Part of a small language model's weights.
Size: 11 layers, width 384, 6 heads of 64, vocabulary 17741, 33.1M parameters.
Architecture: RMSNorm before each block, rotary positions, no biases in attention or MLP, untied embeddings, normalized queries and keys, local attention windows, shifted keys, an embedding shortcut, norms scaled by depth, capped logits.
Training: a variant of Adam for these matrices, 601M tokens, 4587 steps.
Each number is 128 + 32 x the weight over its row's rms, rounded and kept within 0 to 255. Layers, rows and columns count from 0. The size above them is the row's rms in percent of the matrix's.

# layer 7 MLP down (transposed), 1024x384, rms 0.0458, rows 884-907, columns 96-191
size [ 96  93 102 109  91 102 101 106  97 101 101 103 110 103 107  89  89 100 101  98  93 101 101  99]
[[ 91 144 167 113  92 114 163 124 110 156  89 147 132 113  44 114 106 161 120 129 143  85 103 128 140 161 169 144 106  95 150 144 139 100 122 143 136 132 106 111  72   0  98 160 170 155 106  94 142 114 131 181 121 144 117 194  97 152  76 104 117 127 157 125 102  96 129 146  89 107 134 180 138 172 141  91 114 113 134  88 115  78 106 146 103 140 152 101  98 191 139 142 112 154 103 110]
 [ 97 112  96 123 109 145  98 121 162  91 142 162  99 130 146 173 176 168 134 153 100  88 163 152 133 180 151 136  99 108 116 126 163 102 173  92 182  72  71 171 107 151  70 113 130 135  93 170  67 172 134  64  84 158 109 147 142 150  96 159 106 101 132 129 117 148 143 127  66 138 100 155 119  50 144 118 162 146 119 108  56 182  86 103  99  98  88 163 107 149 179 165 114  88 185 105]
 [143 113 136 129  72 157  72 138 187 102 104 106 109 100 137 108 115 143 105 114 114 161 116  98  98 135 154 127  44 137 135 145  95 133  96 141 111 138 128 210  75  91 140 150 132  59 105 102 113 184 145 182 127  94 121 137 167 192 140 129 140 111 144 105 112 157 183 104 105 110 152  57  36 147  92 120 148  69 122 124 131 118  80  89 126 134 124 134 153  88  93 178  97 151 128 120]
 [ 67 119 109 122 148 201 171 160 139 133 112 103 129 132 118 108 110 155 146  93 150 122 161 116 102  59 155  26 153 148 114 106 124 119 157  94 118 132 133 112  77 139 182  56 184 101  73 140 166  98 112 143 179 153 127 170  97 102 104 136 173 119  73 165  95 128 151 128 168 151 117 124 158 107 151  89 137 118 138 104  95  86 119  73 159  84 116 140 164 138 135 145 111 146 163 155]
 [131 169 122 173 121 169  85 124  91  68 198 149 158 161  88 157 108  98 118 122 126 102 134 132 101 121 159 133 123 148 117 139 163 138 186  94 194 166 176  45 110  64 163 125 147 132 172 175 160 132 159  93 162 162 135 171 106 179 119 100  84 123 112 114 130  58 149 116 168 155 144 131 112 108 123 126 111 167  77  94  72 103  82 156  75 175 107 143  91 111 137 141 170 137 107 145]
 [125 109 147 125 168 140 139 127 159 141 107 195 156 108 108 159 152 127 128 111 112 100  91 124  73 139 156 108 146 142 141  95 146 147  56  71 141 101 115 143  87 163 134 116 120 130 115 174 121 155 138 167 103  78 167 126 143  84 154 103  88  94 106 144 118 112 117 174 177 159  96 116 147 141 118 138 108 111 111 123 145  73 178 143 136 121 117  64 187 130 152  73  88  74 110 144]
 [143 128 101 157 155 132 122 156  99 106 161 159 111 115 118 169 125 117  78 159 161 134 102 156 162 102 141 124 112 132  64 111  73 131 127 139 129  82 111 132 163 194 127 163 108  88 106 121 157 181 145 120 126 130  85 137 107  84 126 118 137 171 103 199 159 180 133 127 138 167  86 103 157 131 128 151  74 136 117 180 155 129  92  92 185 122 180  84 138  87 174 131 150  98 111 144]
 [141 148 115  54 129 123 107 150  78 160 164 172 136 138 170  88 101 192 136 145 168 177  47 143 139  90 152 189 121  90  92 127 198 165 144 179 158 117 107  88 181  47 168 114 163 138 172 132 150  71 140 128  48 164 124 139 157 111 158 160 120 124 163 100 115  72 149 113 102  80 145 106 162 106 160 121  83 109  62 104 167 132 183 103 128 137 164 121 136 119 234 134  80 144 119  96]
 [ 69 156 225  89 125  87 165 117 145 181 101 126 102 148 181 128 145 124 153  73  87 134 130 105 150 121 148 142 114 114  89  57  91 141 124 113 183 143  99 117 138 251 106 150 120 125 132 113 108 130 149  92 147  96 165 132 173 129  90  87 121 205 200 163  54  74 166 130 104  82 135 101 145  99 147  83 130 146 114 150 104 141 108 150 132  88 136 150 110  91 172 123 145 146  87 116]
 [171 136  84 181 168 121 169 125 165 120 114 121 150 191 112 118 196 122  77 136 106 182 153 145 121  76 163 151 129 158  94 159 120 137 155  95 133 147 127 142 128   3 131 154 156 139 120 127 123  70 139 211  95 137 159 152 152 122 126 151 107 183 129 147 164  94  79 117 126 115 164 118  74 121 118 100 154 188 125 146  90 142 120  85 123 150 164  97  95 181 131 130 133 119 141  88]
 [150 100 190 119  94 183 119 102 134 115 104 133 153 116 146  29 137 175 180 123  66  95 146  84 130 116 135 118  89 129 154 124 161 114  82 111 128 191 104  99  92  28 115 151 153  99 119 125 148  60 109 174 138 148 156 156 177 159 112 154  81  86 130 133  91 122 146 118 140 100 127 148 133 140 161 138 160 100 132  69 116  86 146 142  95 140 193  85  89 105 133 129 140 168 120 101]
 [136 140 136 154 145 134 130 103 120 210  96 155 169  91 124 121 107  54 131 138 168 138 163 178 116 174  98 117  86 108 129 134 136 150 116 155 135  92 150 139 207 217  74 126 120 144  92 123 148 147 120  86 108 126 177 114 173 159 165  96 165 116 161 123 144 111 193  79 109  97 171 121 104 153 133 147  88 136  98 128 128 141 160 119 101 139 143 162 156 143 132 131 162  81 158 126]
 [ 44  81 193 110 101 149 109 160 167 130 145 123  83 181 151 111  63  74 142 139 154 112 117 126 158 162 144  76 174 157  64 181 105  96  80 140 142 141 141 125 105 148  77 139 173  66 184  81 133 157 118 146 115 117 117  98 117 186  88 135 153 150  97  82 175 166 131  88 121 111 108 123 139 154 127 114 162 141  84 130 121 186 125  65  79  88 144 225 115 149 120 114 135 112  90  99]
 [110 108 129  93 129 196 129 161 121 133 179 144 180  43  88 150 115  96 108 155 126  43 132  61 135 138 108 145 151 147 109 115  55 140 137 150  78 150 107 138 168 211 132 130 164  85 122 106 134 108 120 161 144 100 106 167 160 107  78 126 155 134 188  92 201 109 134 137 150 150 163 125 151 115 163 141 122 135  83 174 142  89  85 156 130 148 178 103 146 161 151 141 144 157 144 119]
 [165 148 106 144  97 161 121 180 126 120 154 106 149  96 142 108 115 164  72 151 135 123 103 124 139  83 158 111  75  70 119 125  42 136 152 117 132 120 112 158  88 104 134  67 131 132 165 125 176 166 156 140  96 137  85 194 160 163 101  92 117  72  79 167 162  98 167 153 163 155 132 116 159 181 213  75 150 164 157 173 158 134 187  71 162 127 166 196 105  59 120 141  77 106 156 137]
 [123 170 149 181 112 110 132 143 119 149 111 114 171  94 156 142 154  82  75 127 120  74  87 130 155 144 192 184 109 118 189 157  82 140 153 129 133 156 134  86 112 241 175  66 123  52 115 166 123 168 170 143 168 108 130 127 106 156 106 133 206 208 106 140  79 138 179 165 145 172  71 132 116 108 107 130 127 173 127 165 132 160 111  87  98 131 158 111 105 104  96 132 126  91 169 100]
 [ 87 118 110  97 167 109  88 135 109 155 160 124 150  87 126 107 136 165 171 123 126  82 109 120 158 124 130  55 194 190 149 135 124 151 111 105 102 155 153 202  93 223 111 116 112 123 111 129 120 105 108 171  62 142 158  99 134 178 110 166 106 101 106 127 143  99 146  94  98 121 119 178 144 158  97  72 200 144  91 132 102 163 163 109  97 180  60  66  61 127 103 156 134  87 105 101]
 [159 101 120 200 169 145 128 144 160 195 128 103 172 139 121 122 187 137  99 134  95  95 131 133 138  80 101 145 138 130  64 119 171 147 108 141 164  93 175 144  93 137 131 142 129 121 118 163 112 143 144 117 174  58  88 170 167 178  35 173 163  99  91  92 113  84  99  88 118 139 132 191 150 139 106 116  95 161 145 175 139  99 181 134 114 105 145 116 177 118  78  84 115  85 180 194]
 [143 126 155 180  77 139 143  75 133 132  95 128 121 177 168 107  92 171 154 138 145  88 105  74 142  84 126  85 108 120 115  93 130 141 131 103 146 165 121 147 183  77 106 140 121  66 155 194  80 111 111 133  92  83 131 167 119 155  38 141 131 139 118 139 148 151 129 156 127  99 106 183 156 171 138  85 142 149 119 168 123 100 178 149 179 175 160 139  94  94 144 176 114 145  88 151]
 [135 135 115 115 134 103 136 143 152  92 196  95 131 139 147 157  77 131 148  94  92 118 105 149 112 135  75 112 112  74  90 123  93 172  98 106 149 176 114 108  70 106 130 141 139  23  84 115 126 162 185 137 129 145 138 119 138  47 192  87 146  73 193 136 127 124 145 172 170 168 122 118  92 106 128 195 133 159  97 158 100 151 166 146  87 131 158 164 126  93 146 148 115 119  94  90]
 [215 114 135 120 154 130  98 114 134 119 104  92 127 176 147 109 134 166  96 119 118 125 109 149 112 118 102 134 105 107 107 106 174 127 179 110  99 154 132 169 144  70  89 149  89 139 130 152 164 129 103 151 160 152 157 104 112 107 131 186 138  98 120 104 158 119 101 109 157  93 196  95 127 170 122  68 136 154  95 122  88  92 108 115 104 149 149 177 107 134 117 106 128 119  67  86]
 [ 98 128 110  95 132 119  79 164  50 131 136 164 135 115 142  79  98 108 120  76  73  81 117 116 136 186 178  80 122 183  63 158 118 135 162 157 105  77 122 164 166 158 104 171 154 140 159 126 107  93 143 101 149 108 178 127 107 118  70 170 116 151 116 135 176 151 155 124  84  38 193 128 161 157 178 127 186 117  79 133 171 113  81 146 115 159 144  88  71 194 142 118 101 122 130 102]
 [139 100 121 140  94 140 148 122 118 153 101 209 134 100 109 137 165 135 117 129 200 107  95 129 165 155 122 120 149 120 106 151 111 134 141 132 141 179  80 172 120 130 116 127  96 178 156 129 169 137  74 120 137 151 156 123 119 135 143 148 147 119 197 108 125 100 107 137 183 168 142 189 137  88  93 115  82 110 120  98 124 161 145 115 135 223 116 175 150 148 174  82 124  90 166 160]
 [180 102 194 139 129 109  94  82 198  82 107 129 131 148 112 125 121 132 180  95  96 145 194 138  97 165 109 119  72  95 143  93 101 100 122 114 145  88 129 163 125  14  98 122 115 100 149 115 208 180 145 122 103 133 180 123 115 135 136  95 138 122 181  99 115 188 178 135 118 148 168 105 102  99 114 165 116 155 122 111 113 125 172 180 122 127 132 149 141  93 134 107 154 164 130 120]]
# layer 7 MLP gate, 1024x384, rms 0.0504, rows 885-908, columns 96-191
size [101  97 112 117  99 100 105  99  99  97 105 104 101  99  91  94  95  95  92  87 103  97  94  99]
[[ 86 136 152 118 145 110  78  82 176 170 187 128 120 129 131  40 170  52 175 124 149 185 113  94 151  93  91  68 143 150 160 106 156 169 142 124 106 164  92 166 140 105 116  94 114 141 107  73 108 135 116 133 128 178 161 134 113 169  97 118 132 128 184 154  94 103 146 162 129 116 157 113 144 163 138 127 154  64 146 128  66 132 152 109 109 108 164 146 159  99 142 106 151  91 118 137]
 [177 118 141 161 101 104 146 137  91 105 147 115 109 154 126 110  98 166 163 140 163 151  99 139 146  84 203 100 105 106 137 101 177 132  95 135 110 141  84 147 126 157  78 129 190 116 101 105 136 121 189 161 175  77 140 150 114  87 114 174  84  69 119 102  91 136 117 149 116 155 170 131 140 155 167 140 129  79  81 114 150 171 117 122 124  85 167 140 117  83 117 128 167 116 138  63]
 [153 132 122 118 150  74 120 129 108 105 138 165 183  94 210 153 135 144 177 195 209 205  90  82  98 156 125 180 137 174 112 134  88 179 137 125 140  66  89 145 191 152 170 138  65  70 124  91 131 153 126  48 113 125 122 125 144  77 171 132 174 100 148 113 134 113 108 151 189 146  95 116 113 177 156  78  76 173 162 166 129  86 104 122 161  92 138 136 137  83 120 131 127 119  65 142]
 [ 88 144 102 100 159 159 121 101  24 105 128  97 156 115 148 140 122  60  87 146  92 176 112 142 102  86 130 143 183 180 147 134 128 178 120 123 176 136 124  96  94 120 149 124 146 107 130 158 161 130 156  72 133 161 129 144 109 139 158 135 122 164 144 144 121  66  92 191 146 131 147 177 194 135 129 200 121 158 112 150 100  95 110 130  92 133 128 130 104 141 162 144 155 127 118 161]
 [ 81 179 145 119 150 152  60 105 162  93 113 135 113 113 148 170 107 138 154 139 180 170 136 174 118 129 115 130  69  16 111 150  58 144 152 102 107 165 157 122 102 130 136 160 150  83 101 126 141 160 134 122 191  86 119  81 140 118 154 118 173 111  88 100 137 138 140 177 187 134 144 136 142  97 151 155 134 154 115  96  74 120 103 178 169 121 118 144 117 106 139 110 114 108 121 129]
 [116 169 122 106 127 141 140 150  62 107  88 166 114 132 135  95 122 150 114 133 100 162  96  95  89 114 154 173  93 127 175 165 164  70 147 140 156 104 140 126 198 153 142 141 104 100  75 110 169 153 142 113 133 109  73 126 111 116 129 125 190 174  99 151 145 155 150 159  88 165 117  64 135 147 111  95 118  79 150 160 131 135  84 134 131 135  88 195 175 107 180 143 179 159 140 113]
 [112 118 105 161 131 138 116  74 105 108  93 175 168 108 153 118  92 123 160 159 125 170  60 106 131 123 166 144 105 155 114 115  89 159 181  87 107  62 177  93 129 175 175 150  91 178 207 153 115 120 120 171 150 160 115 109 123 111  99 147 103 115 148  94 142 129 132 104 130 120  76 117 181  96 125  78 123 171 117 110 119  72 116 135 117 130 151 133 211 104 170 130 104 105  92 148]
 [ 48 212 183  99  75  96 172 100 124 163  93 129 133 148 209 150 129 136 137  93 170 153 145 128 127 140 166 160 151 219 115 146  88 132 133  93 167 119  97  94 119 114  92 119 125  82 147 171 149 171 126 107 150 136 189  81 142 181 115 170  97 188 147 138 112 112 151 164 107 101 150  86 148  65 137 101 134 131 140 118 124 109 139 132 128  91 128 156 180  88 169 171 132 149  82  89]
 [107 106 136 167 107 132  78 135 116 152 148 132  89 160 107 143 142 134 131  77 163 124 134 149 162 131  89 139  79 101  80  94 136 126 139 141 141 100 102  86 197 187  65  98 118 201 138 111 107 111 154 117 137 160 104  97 116 106 161 176 147  72 135 175 147 122 215 192 145 117 159 127  54 186  80  91 144 145  89 142 142  89  94 109  99  69 175  93 112 117 161 178 176 143 165 162]
 [126 133 146 102 138 101 108 189 188 150 169 182 118  10 119 159 130  74 135  80 196 197  99  96 142 155 131 128 143 115 101  84 123 150  93  98  93 138 110 165 162 148 141 115 155 158 107 130  58 172 118 108 132 169 185 114 125 102 114 111 120 118 148 147 170  74 121 105 176 155 137 176 198 157 123  80 113 150 141 149  98 149 110  87 121  81  77 139 115 161 110 162 165  82 141 130]
 [150 130 161 137  94 159 134 126 108  83 122 102 121 160 121 174 173  52  95 143  84 139  98 130 134 170 147 151 107 109 112  93 119  99 147 102 162 136 113 131 171 153 160 127 131  66 183  84 165 144  82  91 130 154 137 122 106 108 115 118  97  69 113  97 125 125 147 117 105 142 150  68 134 122 109 155  74 143 145  95 170 158 112 166 170 106 130 139  45 162 140 170  96  89 104  95]
 [ 95 133 156 112  96 174 146 150 151 100 140 128 151 135 161 140 166 112 123 125 122 162  89 115 132 150 145 126  68 170 126 208 170 118 123  93 109 136 150 103 154 129 152 169 118 142 143 145 159  74 129 129  67 139  87 139 174  93 120 155 143 129 139  85 180 158 102  71  91 161 199 147 183 179 114 112  94 113 105 169 124  97 185 142 123 132 170 121 140  62  99  92 127 204  95 127]
 [155 185  71 119 134 165  93 149 118  70 144 125 143 124 154 126 178 135 125 117 151 150 136  94 140 136 122 126 130 160  85 147 125 106 139  91 131 146 123  74 110 148 103 124 169 126 133  55 139 186 128 115  98 136 162 108 162 130  70 148  80 103 172 142 144 148 101 126 157 102 124  95 139  71 159 153 155 132 106 179  70 165 191 137 170 121 158 169 153 186 144  93 167 109 110  41]
 [117 102 137 139 141 152 203 188 146 108 156 110 153 132  93  77 212 154  75 151 130 158 101  72 126  65 170 107  59 125  91 165 106 193 138 152 165 110 142 126 128 150 138 136 156  88  66 140 156 116 112 175 128 141 142 143  95 138 103 157  75 118  81 142 150 145 116 155 176 126 179 124 138 147  85 151 152 158 146 165 124 123 165 133  81 136 115 129 122  92  91 146 102 126  98 121]
 [118 126 155 162  75  97 147 140 124 109 109 102 184 140  59 138  95 177 141 122 117 124 109 157 176 133 137 148 133 113 163 143 118  83 110 125 133 150 153 148 171 166 189 121 160 152 145 186 193 125 118  22 104 120 118 133 108 127 124  75  85 114 111 167 150 124 141 102 135 124 161 152 125  74  96 127  79 155 148 176 125 106 134 137 145 166  89 177 160 134 151 149 116  81 104 129]
 [106 161 140 124 127  70 160  93  95 105 124 144 122 115  81 143 122 150 157 109  94  96 110  85  90 126 105 130 115 118 166 148 154 168 137 147 108 150 177 192 121 166  74  79 117 135 174 174 174 142 100 142  34 146  89 166 110 116  64 152  98  80  70 145 175 134 109 128  81 147 114 159 234 229 142 124 160 117  91  74 141 139 121 137 160 138 113 122 159 160 200 123  91 127 128 148]
 [109 128 130  93 125 116 138 104  84  72 127 108  55 135 148 123 107 183 169 182 116 118  33 113 186  65 152 103 118 100  73  70 103 133 179  97 128 110  47 136 131 146 124 149 112 133 163 131  82 128  84 134 103 122  96  94 114 148 142 158 120 117 106 124 151  94 242 172 163 138 143 104  38  55 151 132 168 146  79 135 142 168 140  60 102 128 121  79  86 123 183 132 162  46 120 119]
 [108 108 161 144 132 154 125 148 121 150 143 146 148  96 120 160 118 196  62 128  82 141 123 160 127  86  84 104 157  95  94 157 127  61  91  94 153 142 138 149 119 161 145 156 168  88  91 138 126 112 143 163 120 159  86 132 152 127 170 173 116 139 121  91 127 153 123  95  84 141 126 148 104  90 176 141  97 120  60 124  86 101  83  68 166 136 103 115 138 109  70 147 121 136 225 197]
 [138  90 108  75  96  79 104 118 113 156 146  78 100 139 118 125 167 162  87 120 136 180 197 140 125  96 167 158 151 115 154 140 137 151 157 192 134 175 107  99 149 130 121 127 220 142 114  97 137 153 159 150 189 116  45 115 106  63 186 137 103  65 154 157 128 161 102 177 155 106 144 165 109 159 147 118 155 121 109 173 173 165 165 124 119 198 136 103  85 174 119 134 153 164 172 139]
 [100 137  88 111 183 143 111 136 102 135 147  57 149 103 163  87 170 119 159 128 145 100 174 142  94 152 141 161 104 116 146  94 122 180 166 158 165 168  92 177 174 152 161 106 142 159 166 112 138 198 200  99 151 141 147 100 101 127 128 120 144 117  79  69 160 101 111 181 131 135  73  98 161 126 131  95 105 150 156 133 171  88 144 161 160  72  93 131 109 111 135 138 202 159  97 108]
 [ 98 164 182 121 107 163 125 174 124 115 173 122 136 185 104  96 162 130 171 107 109 132 101  99 139 185 151  81 123 124 153 107 144 166 109  69 129 107 171  18 120 183 113 114 135 124 158 143 157 155 178 125 113 136 128 112 112 160 197 110 116 107 102 159 135 144 133 136 192 115 181 179 103 154  70 170 176 153  35 101 135 125 181 194 141  55  67 115 144 140 170 151 148 145 143 144]
 [ 74 134  31  78 144  75  57  94 126 119 108 145 179  64 121 143 167  85  75 150 134 101  95 138  95 134 177 160 110 117  88 167 151 159 127 152 118 155 129 105  89 152  93  75 126 161 166  72  58 135 141 174 144 143 163 139  79 143 142 118 174 166  98 141 152  96  97 125 121 119 140 152 142 134 149 153  85 113 148 156  91 166 182 119 170  94 156 180  60 216 130 173 117 116 117 115]
 [147 108 108 126 140 105 146 131 128 139  95 117  98 114 144 124 144  97 148 130 173  92 114 130 147 109  99 171 101 154 121 128 122 128 144 146  58 143 101  84 126 148 161 163  98 136 166 105 133  55 170  59 129 165  99 149 125 166 159 132 166 190  97 157 198 147 127 113 138 186 137 124 181 103 149 142  42  93  89 162 147 165  82 107 178  84  90 158 148  88 113 158 137 124 103 175]
 [ 82 103 126 136 148  76  81 101 116 171 162 141 175 114 165 144 142 142  96 140  92 124 132 172 127 116 145 145 196 169  97  59 122 138 104 123  57  83 144 134 135 105 117 153 127 117 135 145 123 165 168 165  83 117 125 145 118 168 167 140 169 157  66 105 124 173  90 113  86 124  90 136 185 149 148 110 162 115 137 189 115 112 189 198 108 175 138 152 124 151 139 100  77 143 148 128]]
# layer 7 MLP up, 1024x384, rms 0.0499, rows 885-908, columns 96-191
size [ 88  98 115 107  99 103 107 100  99 100 100 105 102 103 100  92  96  94  93  86  99 100  99  95]
[[122 188 168 111 107 106 101 123 171 111  85 129 126 132 108  72 107 148 111 107 148 111 150 132 192  80 140 107 139 112 121 147 128  89 167 156 133 106 156 119 162 104 160 135 147  71 119  44 136 110 134 128  80  74 159 195 105 111 105 136 128 135 165 138 112 169 122 107 176 110 157  84 157 183 113  97 106 107  82 123 145 109 131  99 131 179 156 104 153 106 112  74 200 181 138 103]
 [127  95 165  98  84 129 134 153 179 125 152 147 128 126 170  74 131 135 113 102 155 157 100 123  74  75 228 160 119 156 146  13 108 135 131 140 133 127 167 107  95 105 146 157 101 121  39 171  85 103 133 147  97 118 110  92 115 105  74 142 155 164  81 131 194 146 143 157 169 126 150 101 100 159  94 122  94 120 133 146  97 150  94  74 165 171 135 185 176 156  92 131 106 148 116 141]
 [ 56 114  91 122 169 179 104 108 100 151 187  93 131 125 115  43 153 146 127  90  64  66 144 150 168 150 187  67 147 184 130 117 153  91 129  62 135 179 160 137  45 170 107  85  96 154 144 147 119 106 155 123 171 191 152 153  54 128 123 103  67  89 138 155 127 146 164 152 141 123 153 115 102  71 118 172 189 130 155  99 143  89 130 136 144  87  69 117 126 137 118 102 121 106 133 137]
 [121 143 105 121  58 170 161 134 135  52 169 156 158  92  99 118 112  74 130 164 160 163 114 112 105  86 134 127 150 185 122 161 121 116 106 166 231 117 113 107 143 165 186 187 212 104 130 137 142  64 140  84  94 176  88 152 152 106 119 153  94 131 108 148 199  74  93 157 170 158 131 169 145 119 115 160 102 150 106 117 141 103 134  97 122 128 158 118  94 132  73 204 169 140 105 167]
 [132 151 137 147  93  90 181 118 125 217 158  99  83 183 163  81  88 102 170 125  84 105  93  70 150 110 132 114  89  70  40 171 125 190  56 107 156  99 115 133 116 144 130 113 132 122 108  67 110  93 118  96 113 123  67 142 101 101 121 176 139 170  72 122 122 103 186 137 144 102  60 105  87 171 151 106  96  75 131 113 140 129 173 103 125 139 161 151 142  97 111 118 140 126 135 170]
 [157 118 120 132 161  97 162 103 137 128 119 152 125  83 161 184 116 154 122 109 115  57 126 142 179 151 131 154 151 167  55 137 100 106 142 140  63 133 150  77 100 113 137 132 144 168 217 168 147  85 102 125 140 146 110 135 139 139 111 144  84 103  85 139 175  66  72 173 151  45 144 170  69 125 147 165 129 121 195 119 136 144 159 121 134 123 120 150  72  95 142 177  98 125 155 105]
 [113 105 192  84 124 170  86 117 145 140 131 118 130 125  80 138 130 102 165 113 138 143 114 117 119 142 174 109 128 151  93 165 145 136 135 105 124  98  60 137 130 150 158  83 142 111 128 106 158 133 164 102 180 119 122 161  73 121  41 170 174 150 181 148 136 143 121  92 139  65 190 141 127 111 107 161 175  93 170 127 136 179 122 151 138 166 124  89  78 172 109 158 129 132 146 156]
 [123 145  79 158 122 168 145 104 123 122  87 105 123 142 137 135  59 118 109 152 106 107 168 108 118 114 137 125 136  94 126 131 185 161 180 122 123 126 142  90 100 126 162 146 157 117 116 179 140 126 127  58 168  91 114 191 154 123 139 101 158  85  79 114 141 166  93  98 103 164 143 109 138 110 102 115 147 176  98  94 125 121 103 131 125  90 195 129  84 100 102 203 146 117 160 151]
 [136 125  82  72  76 133 124 136 136 109 139  89 118 146 213 103 146 126 117 104 115  77 134 152 134 129 109  70  92 143 138 142 132  68 136 151 124 128 162 163 120 141 143 123 114 110 133 131 107 143 101 129 117  99 151 143 131  89 132 147  69 122 133 116 184 156 150  88  44 127 140  58 132 112 129 126 153 135 131 139  97 103 123 103 151 139 130 103 134  94 151  87 124 155 142 135]
 [126 100 146  98  65 109 161 107 186  88 132 119 147  99 116 195 120  96 157 120 106 118 132 101 129 169 124 202 110 223 141 125 183 153 110 142 145 123 115 143 195 116 128  94 141 154 142  94 134 107  84 149 122 175  86 143 121 174 120 117 148  89 141 117  84 115  91 114 121 109 142  93 198 105 137  92 139 133  97 101 149 177 129  89  33 132  89 120 158 137 107  85 119 127 111 163]
 [157 141  95 126  87  94  78 111  90 102 172 108 163 117 142 170  62 115 163  63 167 135 150 164 155 177 147 100  82  70 124 121 186 122 139 172 100 160 198 146  94 145 112  70 163 100  92 166  89 172 194 140 125 121 140 125 153 158  64 108 102 139  97  91 134 176  75 125 186 202 178 116 107 140 157 140 159 109 126  80 122 157 186 154 116 142 135  91 146 165  75 106 143 119 113  93]
 [ 48 111 157 178 107 129 108 139 157 107 202 138 126 136  89 143 120  91 112 131  91 120 151 154 223 181 132 135  87 137 106 161 126 110  86  96 151 152  89 170 116 119 127  63  94 120  87 110 134 134  99 129 154 110 204 139 141 118 125 202 120  68 113 159 141 100 135 146  88  63  98 141 112  84 133 138 128 158 115 111  98  93 180 123 174 121 100 111  61  90 154 133 119  79 102 114]
 [144 104 113  85 114 162 125 145  58 171 102 121 113  61  62 130 121 151 101 153 130 140 128 157  80  90 143 180 121 115 120 141 128 130 136 167 106 114 156 114 180 129 224 112 138 104  86 171 169  88 146  56  52 135 128 141 122 182 122 126 176 173 181 135  96 101 111 112 154 137 160 148  99 134 122 109 136  95 182 126 149  98  75 108 113  90 176  74 135 134 140 191  98 115 149 147]
 [162 126 108 144 135 113 119 154 160  86 171  79 126 175 200 141  88 150 141 160 113  67 167 142 115 150 123 168 150 109 182 117 150 160 101  92 145 138 154 117  86 147 227 110 159 162 119 114 145 142 124 131 110 132 176 126 104  96 119 117 128 169 108  86 189 153 118 154 122 156 164 120 138 121 157 113 200 127 111 102  84 127 121 155 189 139  63 144  76 125 137 145 135 141 100 153]
 [103 117 128 112 133 136 111  95  44 128 142 186  38 143 150 154 182  56  92 185 167 156 120 102  97  91  91 180 129 193 123 110 122 162 154 130 126  88 128  70  86 104 116 105  82 129  75 158 104 127 202 173 142 142 159 122 157 139  95 156 164 134 151 137  57 129 142 109 170 158 111 109 131 151 160 163 141 147 102  84 111 121 109 129 106  70 136 103 111 152 133 147 123 143 169  84]
 [148 199  99 120  19 137 203 164 153 109 133 114 141 198  90 116 142 124 135 121 110 196 152 113  99  87 204  94  77 134 151 124 157 175 127 138 192 126  94 139  94 137 215  64 128 119 149 130 152 119 113 105 127 107  87 100 183 128 201 104 130 111 140 133 107 129 163 137  97 151 145 140 142 115 162 157  64 148 176 145 131 103 128  99 133 134 175 104 200 134 153 110 136 158 117 130]
 [181 165 137 115 157 131  88 149 110 173 143 185 131 148 186 105 126 125 143 118 154 109 120 129 102 127 109 161 122 117 178 154 135 114 135 109 148  70  87 143 177 110 174 129 112 116 129 152  90  80  84 118  96 133 129 143 122 135 106 131  89 119 158 102 127 143  94  72 111 161 195  26 146  74 106 172 140  92  74  76 111 109 126 139 123 162  91  90 116  97 110 147  46 121  79  80]
 [157 144  86 163 155 129 159 127 160 117 167 134 188  94 193  60 117 168 113  88  96  91 186 137 127  97  99 182 138 122 133 136 104 132 107 130  71  96 155 113  32 127 116 151 137 122 120 145 168 158 108 134  88 199 194 179  64 141 186  56 122 135 130 125  51 148 177 133 107  96 175 136 102 124 150 124  66 171 170 150 135  99 167 155 106 117 120 167 135 122 174 124 131 133 155 150]
 [ 68 202 133  59 111 157 168 113 104 124 129 164 137 137 128 142 164 107 140 107 175 103  84 155 205 140 205 148 103 201  84 150 138 213 200 164 119 133 155 155 153 117  91 100 109 143 172 166 126 112 113 163  92 156 158 121 120 118 149 129 100 157  69  71 135 150  81 101 119  88  68 145 150 119 101 195 163 136 165  98 133 147 178 138 122 119 201  82  83  87 124 112 106 176 129 104]
 [107 105 148  98 109 189 200 118 177 168 142 168 135 126 146  99  96  93 114 115 159 169  61 110 115  84  87 140 122 117  98 174 106 124 158 179 112 145 200 133  98 137 126 117 146 127 155 129 185 131 130 153 109 181  78 140 149 158  96  63  67 127 121 150 119 110 143 145 115 102 130 115 146 142 167 102  87 130 116 108 114 162 143 128  34  16 118 138 164 185  76 152  81 120 117 120]
 [ 38 129 155 161 114 120 132  89 150 107 132 186 133  64  71 124  69  90 169 122 137  97 149 144 128 109 145 115 145 137 131 174 149 117 110 133  78 104 115 108 198 108  90 113  87 127 142  78  94 113 114 139 112 191 132  83 137 137 121 127 103 128 165 119  94  85 132  81  76 137 123 103 116 147 113  87 123  94 128 107 133 165 166 128  86 132 171 194 150 115 154 103 149 172 100  96]
 [149 153 138 133 184  67 120 183  64 134 126  51 165  66 145 150 128 164 113 113 147  91 143 153 135  71 162 108 167 104 167 127 136 159 129  37 163 152 165 148 184 126 140  63  95  82  95 140  37 164  98 125 156 172 122 160 178 127  98 158 126 138 131 114 139 148 108  63 166 162 144 132 138 152 130 148 151 165 171 155 192 147  85 120 127 169 127 143 157 121 102 124 128 165 124 185]
 [157  84 150 129 155 100 118 130 172 140  90 156 100 111 137  69 177 139 133 117 146 108 201 116 137 104 156 126  73 137 121 110 136 106 114 134  76  74 125 147  76  88 117  90 104 142 140 130  71  80 147 126 141 114 117  96 134 178 120  94 149 130 106 138 144 155 165 141 104 103 156  52 186  98 164 100  79  93 114 140 140 130 108 151 109  80 156 129  72 142 123 124 182 161 155 120]
 [164  98 186 163  97 111 110 159 172  67 150  90  91 142 142 146 131 144 154 110 111 142 135 167 174 125 144 150 141 145 132  64 151 157 125 139 105  82 150 185 178 144 139 133 172  55 164 135 164  76 115 150 147 139  72 109 170 110 105 138 132 164 173 140 121 154 112 147  91 129 150 136 131 160 158  54 108 164 131 144  57 123 112  83 204 141 145  86 142 111 146 110 119 168 153 108]]